Part of a small language model's weights: vocabulary 2048, tied embeddings.
Each number is 50 + 10 x the weight over its row's rms, rounded and kept within 0 to 99. Layers, rows and columns count from 0. The size before them is the row's rms in percent of the matrix's.

# layer 6 attention output, 128x128, rms 0.145, rows 76-101, columns 0-127
138:65 49 58 56 48 45 53 53 61 49 43 49 56 54 60 47 51 51 52 45 56 54 46 44 44 59 48 48 44 44 54 44 65 33 42 61 58 33 45 29 55 26 74 42 55 37 31 48 58 28 40 61 70 63 59 47 72 48 60 32 52 77 39 69 54 45 52 46 50 56 52 44 54 48 63 49 59 61 57 40 38 59 42 55 62 59 37 46 52 49 49 39 37 53 43 48 57 60 57 56 58 38 39 64 44 54 33 50 51 66 35 58 42 66 49 35 43 46 60 49 62 45 36 60 45 56 56 38
111:49 41 44 52 64 51 59 60 60 45 49 44 37 75 52 57 48 55 55 48 62 38 26 36 45 69 64 38 44 49 43 45 63 58 37 48 30 52 41 56 53 57 66 46 52 47 38 51 45 50 46 68 61 57 53 51 55 32 38 37 47 57 42 41 39 38 44 43 40 49 39 34 35 36 48 38 62 59 52 59 53 55 54 49 61 55 39 46 68 55 40 40 52 56 73 43 51 54 26 45 36 52 49 37 48 49 40 39 76 40 52 66 56 55 51 53 70 50 49 52 56 59 51 57 32 56 44 44
141:49 67 54 53 48 44 65 61 52 37 46 40 58 50 49 59 63 41 47 27 60 55 42 45 40 54 51 51 49 26 51 40 56 39 61 67 54 31 68 33 64 44 66 43 46 45 37 52 36 28 32 66 58 59 47 50 63 66 58 35 65 59 30 66 37 29 54 45 43 45 37 65 45 42 53 44 64 55 44 40 53 61 55 34 56 55 35 42 65 32 40 38 56 63 47 62 46 37 53 52 47 47 46 46 50 47 45 37 52 55 42 54 48 58 48 49 59 56 50 55 51 44 44 47 47 49 49 44
110:63 55 60 51 54 45 38 45 51 57 37 56 66 50 39 56 42 39 64 62 45 50 67 46 40 40 50 48 44 40 54 68 57 27 45 59 59 39 53 42 50 34 61 50 56 46 43 49 59 40 43 55 62 52 51 46 61 54 61 41 54 68 51 62 65 46 66 45 39 31 44 42 45 45 56 41 22 69 65 40 31 46 42 69 47 55 39 19 39 39 51 42 22 48 51 58 55 53 61 62 58 37 47 64 46 51 41 49 41 55 42 52 42 61 47 54 50 38 47 50 56 50 38 55 52 51 52 41
096:44 24 39 45 45 66 43 35 65 49 41 65 45 69 41 45 63 46 52 64 66 37 53 47 42 49 50 51 36 46 50 48 47 62 39 59 35 43 33 42 55 42 68 46 54 29 33 54 46 42 52 58 56 81 59 42 57 32 44 42 49 63 48 51 55 23 43 37 43 35 58 40 54 46 60 55 51 59 52 34 64 46 54 35 65 54 38 50 78 51 39 46 48 60 64 45 50 45 40 58 48 47 48 42 52 42 48 39 37 55 54 46 49 47 45 57 60 60 44 55 48 57 47 43 47 48 40 50
098:43 52 41 61 43 64 44 63 43 59 63 55 33 50 44 48 55 52 46 60 44 45 35 49 61 39 47 53 50 62 58 55 62 50 44 34 48 69 43 61 33 54 45 50 58 56 59 52 67 71 64 47 51 48 58 38 47 36 51 68 35 47 74 47 57 59 50 60 32 38 45 52 44 52 43 50 60 55 66 66 40 36 42 65 50 34 56 49 53 54 59 53 48 45 71 36 38 52 54 61 71 52 49 62 47 53 58 49 58 49 44 47 62 36 55 44 29 36 39 46 46 46 56 73 49 32 42 59
090:46 51 61 65 47 49 40 52 47 42 45 53 51 52 43 48 37 42 56 46 43 36 49 40 38 44 58 44 38 35 57 54 49 43 45 47 46 54 47 52 43 45 56 51 56 50 52 51 55 44 53 44 53 51 56 47 57 52 55 53 53 52 55 50 55 40 58 55 26 41 03 66 35 27 14 51 82 43 55 57 58 45 49 46 61 53 39 27 61 26 43 48 51 60 58 55 54 46 37 45 39 48 48 40 49 45 59 46 70 43 52 51 56 49 49 52 63 55 54 61 56 50 50 42 44 59 36 51
108:45 45 49 64 38 59 45 51 36 67 53 61 57 36 27 57 64 57 52 59 43 53 65 55 55 29 50 58 49 47 44 57 52 54 50 38 58 65 56 50 36 54 43 47 59 59 64 55 61 60 64 45 46 36 60 50 51 55 51 62 31 42 61 49 57 73 47 55 54 52 54 65 49 52 32 66 53 42 57 73 46 43 46 61 39 52 65 51 48 51 66 46 64 37 30 41 50 70 54 56 68 51 58 61 41 43 49 57 42 47 46 61 47 49 48 53 37 40 55 48 46 70 43 71 47 38 64 35
109:48 46 54 58 70 54 30 40 49 51 50 40 34 47 59 31 43 51 54 67 37 37 50 42 54 42 63 46 40 69 49 60 44 59 44 34 48 63 33 59 47 62 47 44 48 54 48 57 48 70 53 56 46 43 57 37 41 36 51 61 46 43 56 43 61 44 49 54 59 45 54 42 53 49 54 66 26 36 50 21 66 48 52 35 35 32 63 60 49 68 57 86 47 49 60 42 35 49 50 39 54 52 57 51 60 54 50 47 42 55 60 50 51 40 55 48 58 47 50 46 49 43 56 58 46 58 63 53
096:23 54 52 54 61 53 46 52 34 56 55 46 54 40 38 47 42 42 49 46 45 45 52 57 56 48 73 55 56 46 40 58 42 50 56 47 54 62 61 59 53 74 32 49 35 71 61 67 52 73 61 56 48 29 52 49 33 58 57 66 57 29 51 47 49 54 46 61 44 56 47 74 38 52 29 56 68 26 52 59 62 38 62 44 33 39 60 45 65 52 44 55 65 53 44 48 49 64 44 55 59 44 39 57 51 54 48 65 46 55 53 50 48 45 55 43 41 44 56 41 43 48 48 57 48 55 61 52
086:39 52 34 24 53 50 67 32 51 65 56 50 53 45 31 63 55 39 41 50 60 68 50 56 53 54 66 45 59 57 46 49 35 59 55 47 55 51 58 47 51 55 36 55 46 52 59 58 45 60 60 51 46 43 51 49 41 56 56 60 53 37 52 55 47 59 48 55 59 33 56 43 59 44 54 49 46 31 34 51 70 64 53 45 41 38 54 70 24 60 69 68 69 23 50 65 40 30 50 46 55 60 59 40 56 44 52 46 49 44 55 40 60 43 56 59 60 64 50 54 44 59 55 37 55 40 47 49
088:59 32 45 23 45 46 35 47 50 50 55 61 25 63 55 34 34 51 39 50 45 46 65 58 64 67 11 50 68 64 46 42 55 46 33 48 34 58 42 60 43 49 53 50 61 51 50 49 57 51 58 46 50 54 50 51 51 43 46 47 44 54 57 43 51 63 51 42 41 43 36 51 32 35 37 41 68 56 59 76 46 50 63 61 48 57 44 50 48 62 40 57 50 51 71 40 43 61 48 42 43 58 63 48 50 53 53 54 53 52 61 62 58 38 48 42 51 36 48 42 50 51 61 58 43 52 55 59
088:42 74 49 43 53 45 45 52 40 41 39 25 58 36 44 52 46 51 40 37 38 48 64 57 66 44 48 49 53 46 41 54 55 59 48 49 53 54 47 57 55 64 52 51 40 38 44 40 59 65 69 52 57 60 44 54 50 35 47 48 46 50 50 37 46 51 66 52 19 37 37 69 47 59 34 55 65 45 58 58 46 47 43 70 41 24 45 22 45 38 65 51 39 27 53 55 44 33 55 53 62 49 58 65 41 59 50 45 50 50 54 45 50 46 50 62 50 38 51 35 41 54 51 57 57 47 57 53
109:44 54 39 46 55 63 47 47 53 38 62 47 31 39 52 40 52 52 38 52 53 49 36 45 49 30 36 47 43 63 51 44 59 51 50 37 66 57 32 60 42 53 40 53 44 54 50 55 62 81 65 54 56 34 52 50 42 37 62 71 48 51 62 46 49 64 59 77 60 68 46 40 67 59 56 47 33 53 56 57 30 36 37 64 45 48 69 59 42 61 57 59 48 53 70 39 47 25 58 54 54 46 55 54 58 48 47 35 45 52 40 50 53 52 53 62 64 53 50 58 45 56 44 46 57 49 41 44
081:40 47 22 25 47 45 48 48 63 31 53 50 37 53 45 50 54 59 42 46 70 44 36 41 61 58 39 30 59 68 50 26 39 63 38 63 39 43 64 47 61 63 45 48 54 41 53 51 40 46 72 42 49 63 49 49 53 50 51 44 46 39 45 47 41 48 46 74 43 55 51 43 54 45 49 28 26 66 45 70 38 35 51 46 50 59 69 56 60 47 55 43 59 59 54 47 59 51 44 58 52 49 60 56 44 42 58 50 57 46 57 55 64 49 57 65 47 40 52 64 50 57 54 48 45 44 40 56
096:45 50 48 61 55 51 49 54 62 48 45 46 58 56 47 52 63 47 65 47 68 49 49 34 43 46 57 48 38 31 46 51 59 65 68 57 52 38 46 44 58 55 54 54 37 45 41 45 38 44 42 49 44 53 41 49 46 47 41 43 48 51 34 46 45 52 47 35 67 32 42 56 48 29 47 57 34 42 44 51 62 70 68 34 50 50 32 62 26 37 56 51 70 44 61 64 65 47 56 57 44 32 35 63 46 61 43 56 40 71 34 48 37 58 65 62 49 50 54 47 54 39 42 47 61 70 61 50
065:57 45 49 40 55 52 48 48 56 46 56 63 46 52 53 63 39 57 62 54 38 52 55 45 48 59 40 50 53 51 53 57 53 39 36 56 45 44 48 52 38 40 58 55 60 47 48 40 45 35 39 49 43 46 43 63 56 59 33 28 48 57 46 39 73 26 52 35 47 39 53 52 61 44 68 49 54 68 60 32 54 70 53 55 70 48 35 37 37 54 62 52 25 39 52 57 53 69 63 42 38 54 46 54 54 62 38 63 59 67 55 51 42 51 47 40 44 41 38 38 47 24 47 60 50 53 51 71
098:70 36 60 63 39 65 47 66 49 66 60 60 48 52 75 35 48 53 56 49 49 46 30 56 56 38 48 74 55 59 48 69 40 41 35 37 40 62 45 43 33 37 46 50 66 55 60 48 51 49 45 43 46 54 56 42 50 53 47 54 48 53 66 57 36 56 42 55 48 59 48 36 46 46 52 43 75 47 48 62 37 60 41 62 70 48 41 63 54 55 50 44 43 25 55 46 70 41 57 51 38 40 35 52 62 47 52 64 43 61 41 49 44 62 53 53 58 58 54 60 46 53 37 49 52 62 57 36
091:50 62 62 46 60 43 42 52 45 53 40 42 62 41 45 36 36 42 59 46 42 47 62 50 51 46 53 56 47 39 52 55 55 53 46 58 33 47 42 61 70 66 62 50 31 51 28 52 50 53 48 66 61 53 43 53 43 43 43 39 59 55 36 40 58 56 46 46 33 51 72 69 54 73 60 63 51 30 56 39 65 45 63 49 22 23 55 39 25 69 46 63 44 48 52 64 55 48 54 52 47 42 53 52 48 55 36 38 48 56 41 48 39 58 42 51 64 48 58 51 58 45 44 46 53 61 44 45
102:55 46 58 67 38 42 38 49 55 46 35 53 50 53 58 42 53 58 45 46 50 41 52 43 42 48 37 47 42 45 55 42 64 59 43 52 52 43 46 44 53 59 63 43 46 41 39 49 64 54 58 57 70 61 56 49 60 38 47 42 44 60 41 50 47 40 35 52 31 53 53 37 32 59 59 30 62 51 51 44 54 25 61 48 64 37 55 45 74 53 19 44 27 67 68 58 54 58 57 59 65 46 44 67 41 56 39 55 39 68 39 52 43 56 44 40 40 39 51 41 57 50 42 66 49 56 65 43
079:38 43 56 37 49 51 54 35 51 47 44 58 48 58 42 48 44 50 56 52 59 46 56 56 40 60 68 51 44 53 55 36 61 60 55 39 49 51 39 56 52 60 56 36 43 51 44 57 53 60 56 65 59 42 55 41 50 32 51 50 44 49 44 44 65 55 67 62 57 41 59 50 51 42 39 60 37 38 59 32 74 53 49 40 39 35 65 60 43 49 70 87 64 61 50 33 49 47 64 55 61 37 51 66 52 43 37 42 40 49 38 55 53 60 74 68 57 43 51 56 54 60 45 60 51 54 65 39
094:54 43 36 47 47 58 52 42 65 39 45 48 35 56 48 64 46 42 50 43 60 49 33 46 51 64 46 43 44 69 56 46 64 46 47 37 44 59 34 62 38 41 57 48 51 50 44 49 56 50 48 56 51 45 58 43 51 40 38 52 42 57 60 42 62 58 50 47 53 47 27 34 52 31 42 62 44 72 62 66 45 53 35 57 77 72 37 65 50 24 57 43 59 48 80 26 44 68 47 49 49 56 38 44 46 52 53 45 61 47 54 52 53 54 56 37 43 62 56 58 65 50 48 42 54 44 50 49
105:62 49 58 57 33 52 48 53 43 46 46 58 68 48 60 51 55 57 59 57 38 52 66 61 42 39 47 62 57 33 53 58 39 54 44 42 51 59 45 45 38 47 49 47 61 45 63 47 55 54 59 31 47 55 58 47 56 51 47 55 40 51 61 50 49 37 36 39 43 19 44 55 42 55 24 39 62 50 42 51 54 45 58 45 62 49 49 30 57 51 37 45 31 21 45 65 65 45 67 60 46 49 30 50 39 41 47 50 39 59 30 51 49 63 28 48 50 60 56 42 59 54 35 39 60 46 47 40
089:44 38 43 50 69 54 45 38 59 47 60 60 45 65 44 60 43 34 65 55 68 39 38 27 42 54 62 45 48 54 33 62 40 69 52 46 44 53 54 52 58 74 46 53 40 48 56 42 36 55 54 37 43 58 39 49 37 48 45 59 57 36 46 41 26 46 44 56 37 60 35 47 35 44 57 29 68 53 38 69 38 55 54 50 51 63 41 58 49 55 37 36 49 58 62 59 52 66 40 57 66 49 53 59 53 58 46 44 61 53 67 54 39 57 66 42 41 52 52 60 55 51 54 54 44 54 51 36
105:53 47 41 61 61 52 40 47 55 48 40 51 43 55 40 61 58 39 53 54 44 50 47 42 41 34 59 42 42 56 42 63 55 75 49 33 55 63 46 53 45 72 42 44 48 50 63 48 48 71 64 39 47 44 53 48 46 45 45 64 44 37 55 39 37 59 44 52 70 47 31 62 34 41 22 53 37 46 44 45 54 47 62 31 49 50 57 64 51 37 49 64 55 62 59 44 68 47 54 54 41 34 31 52 53 50 48 53 39 65 43 43 34 67 51 46 55 59 57 62 58 45 31 41 58 64 47 39
102:36 61 45 52 44 35 47 56 45 45 41 43 57 49 32 72 51 37 48 39 54 54 61 57 49 57 45 49 52 40 54 46 65 31 50 62 61 36 54 39 56 37 68 45 47 40 36 45 51 25 38 60 64 55 50 50 68 55 62 35 62 68 38 63 50 54 65 50 56 45 32 71 52 46 41 62 66 56 63 49 45 56 46 52 43 69 38 38 52 29 47 40 56 66 39 50 56 46 41 36 26 59 46 33 47 42 51 54 48 50 46 56 49 51 36 55 62 63 48 45 50 54 53 40 42 49 58 50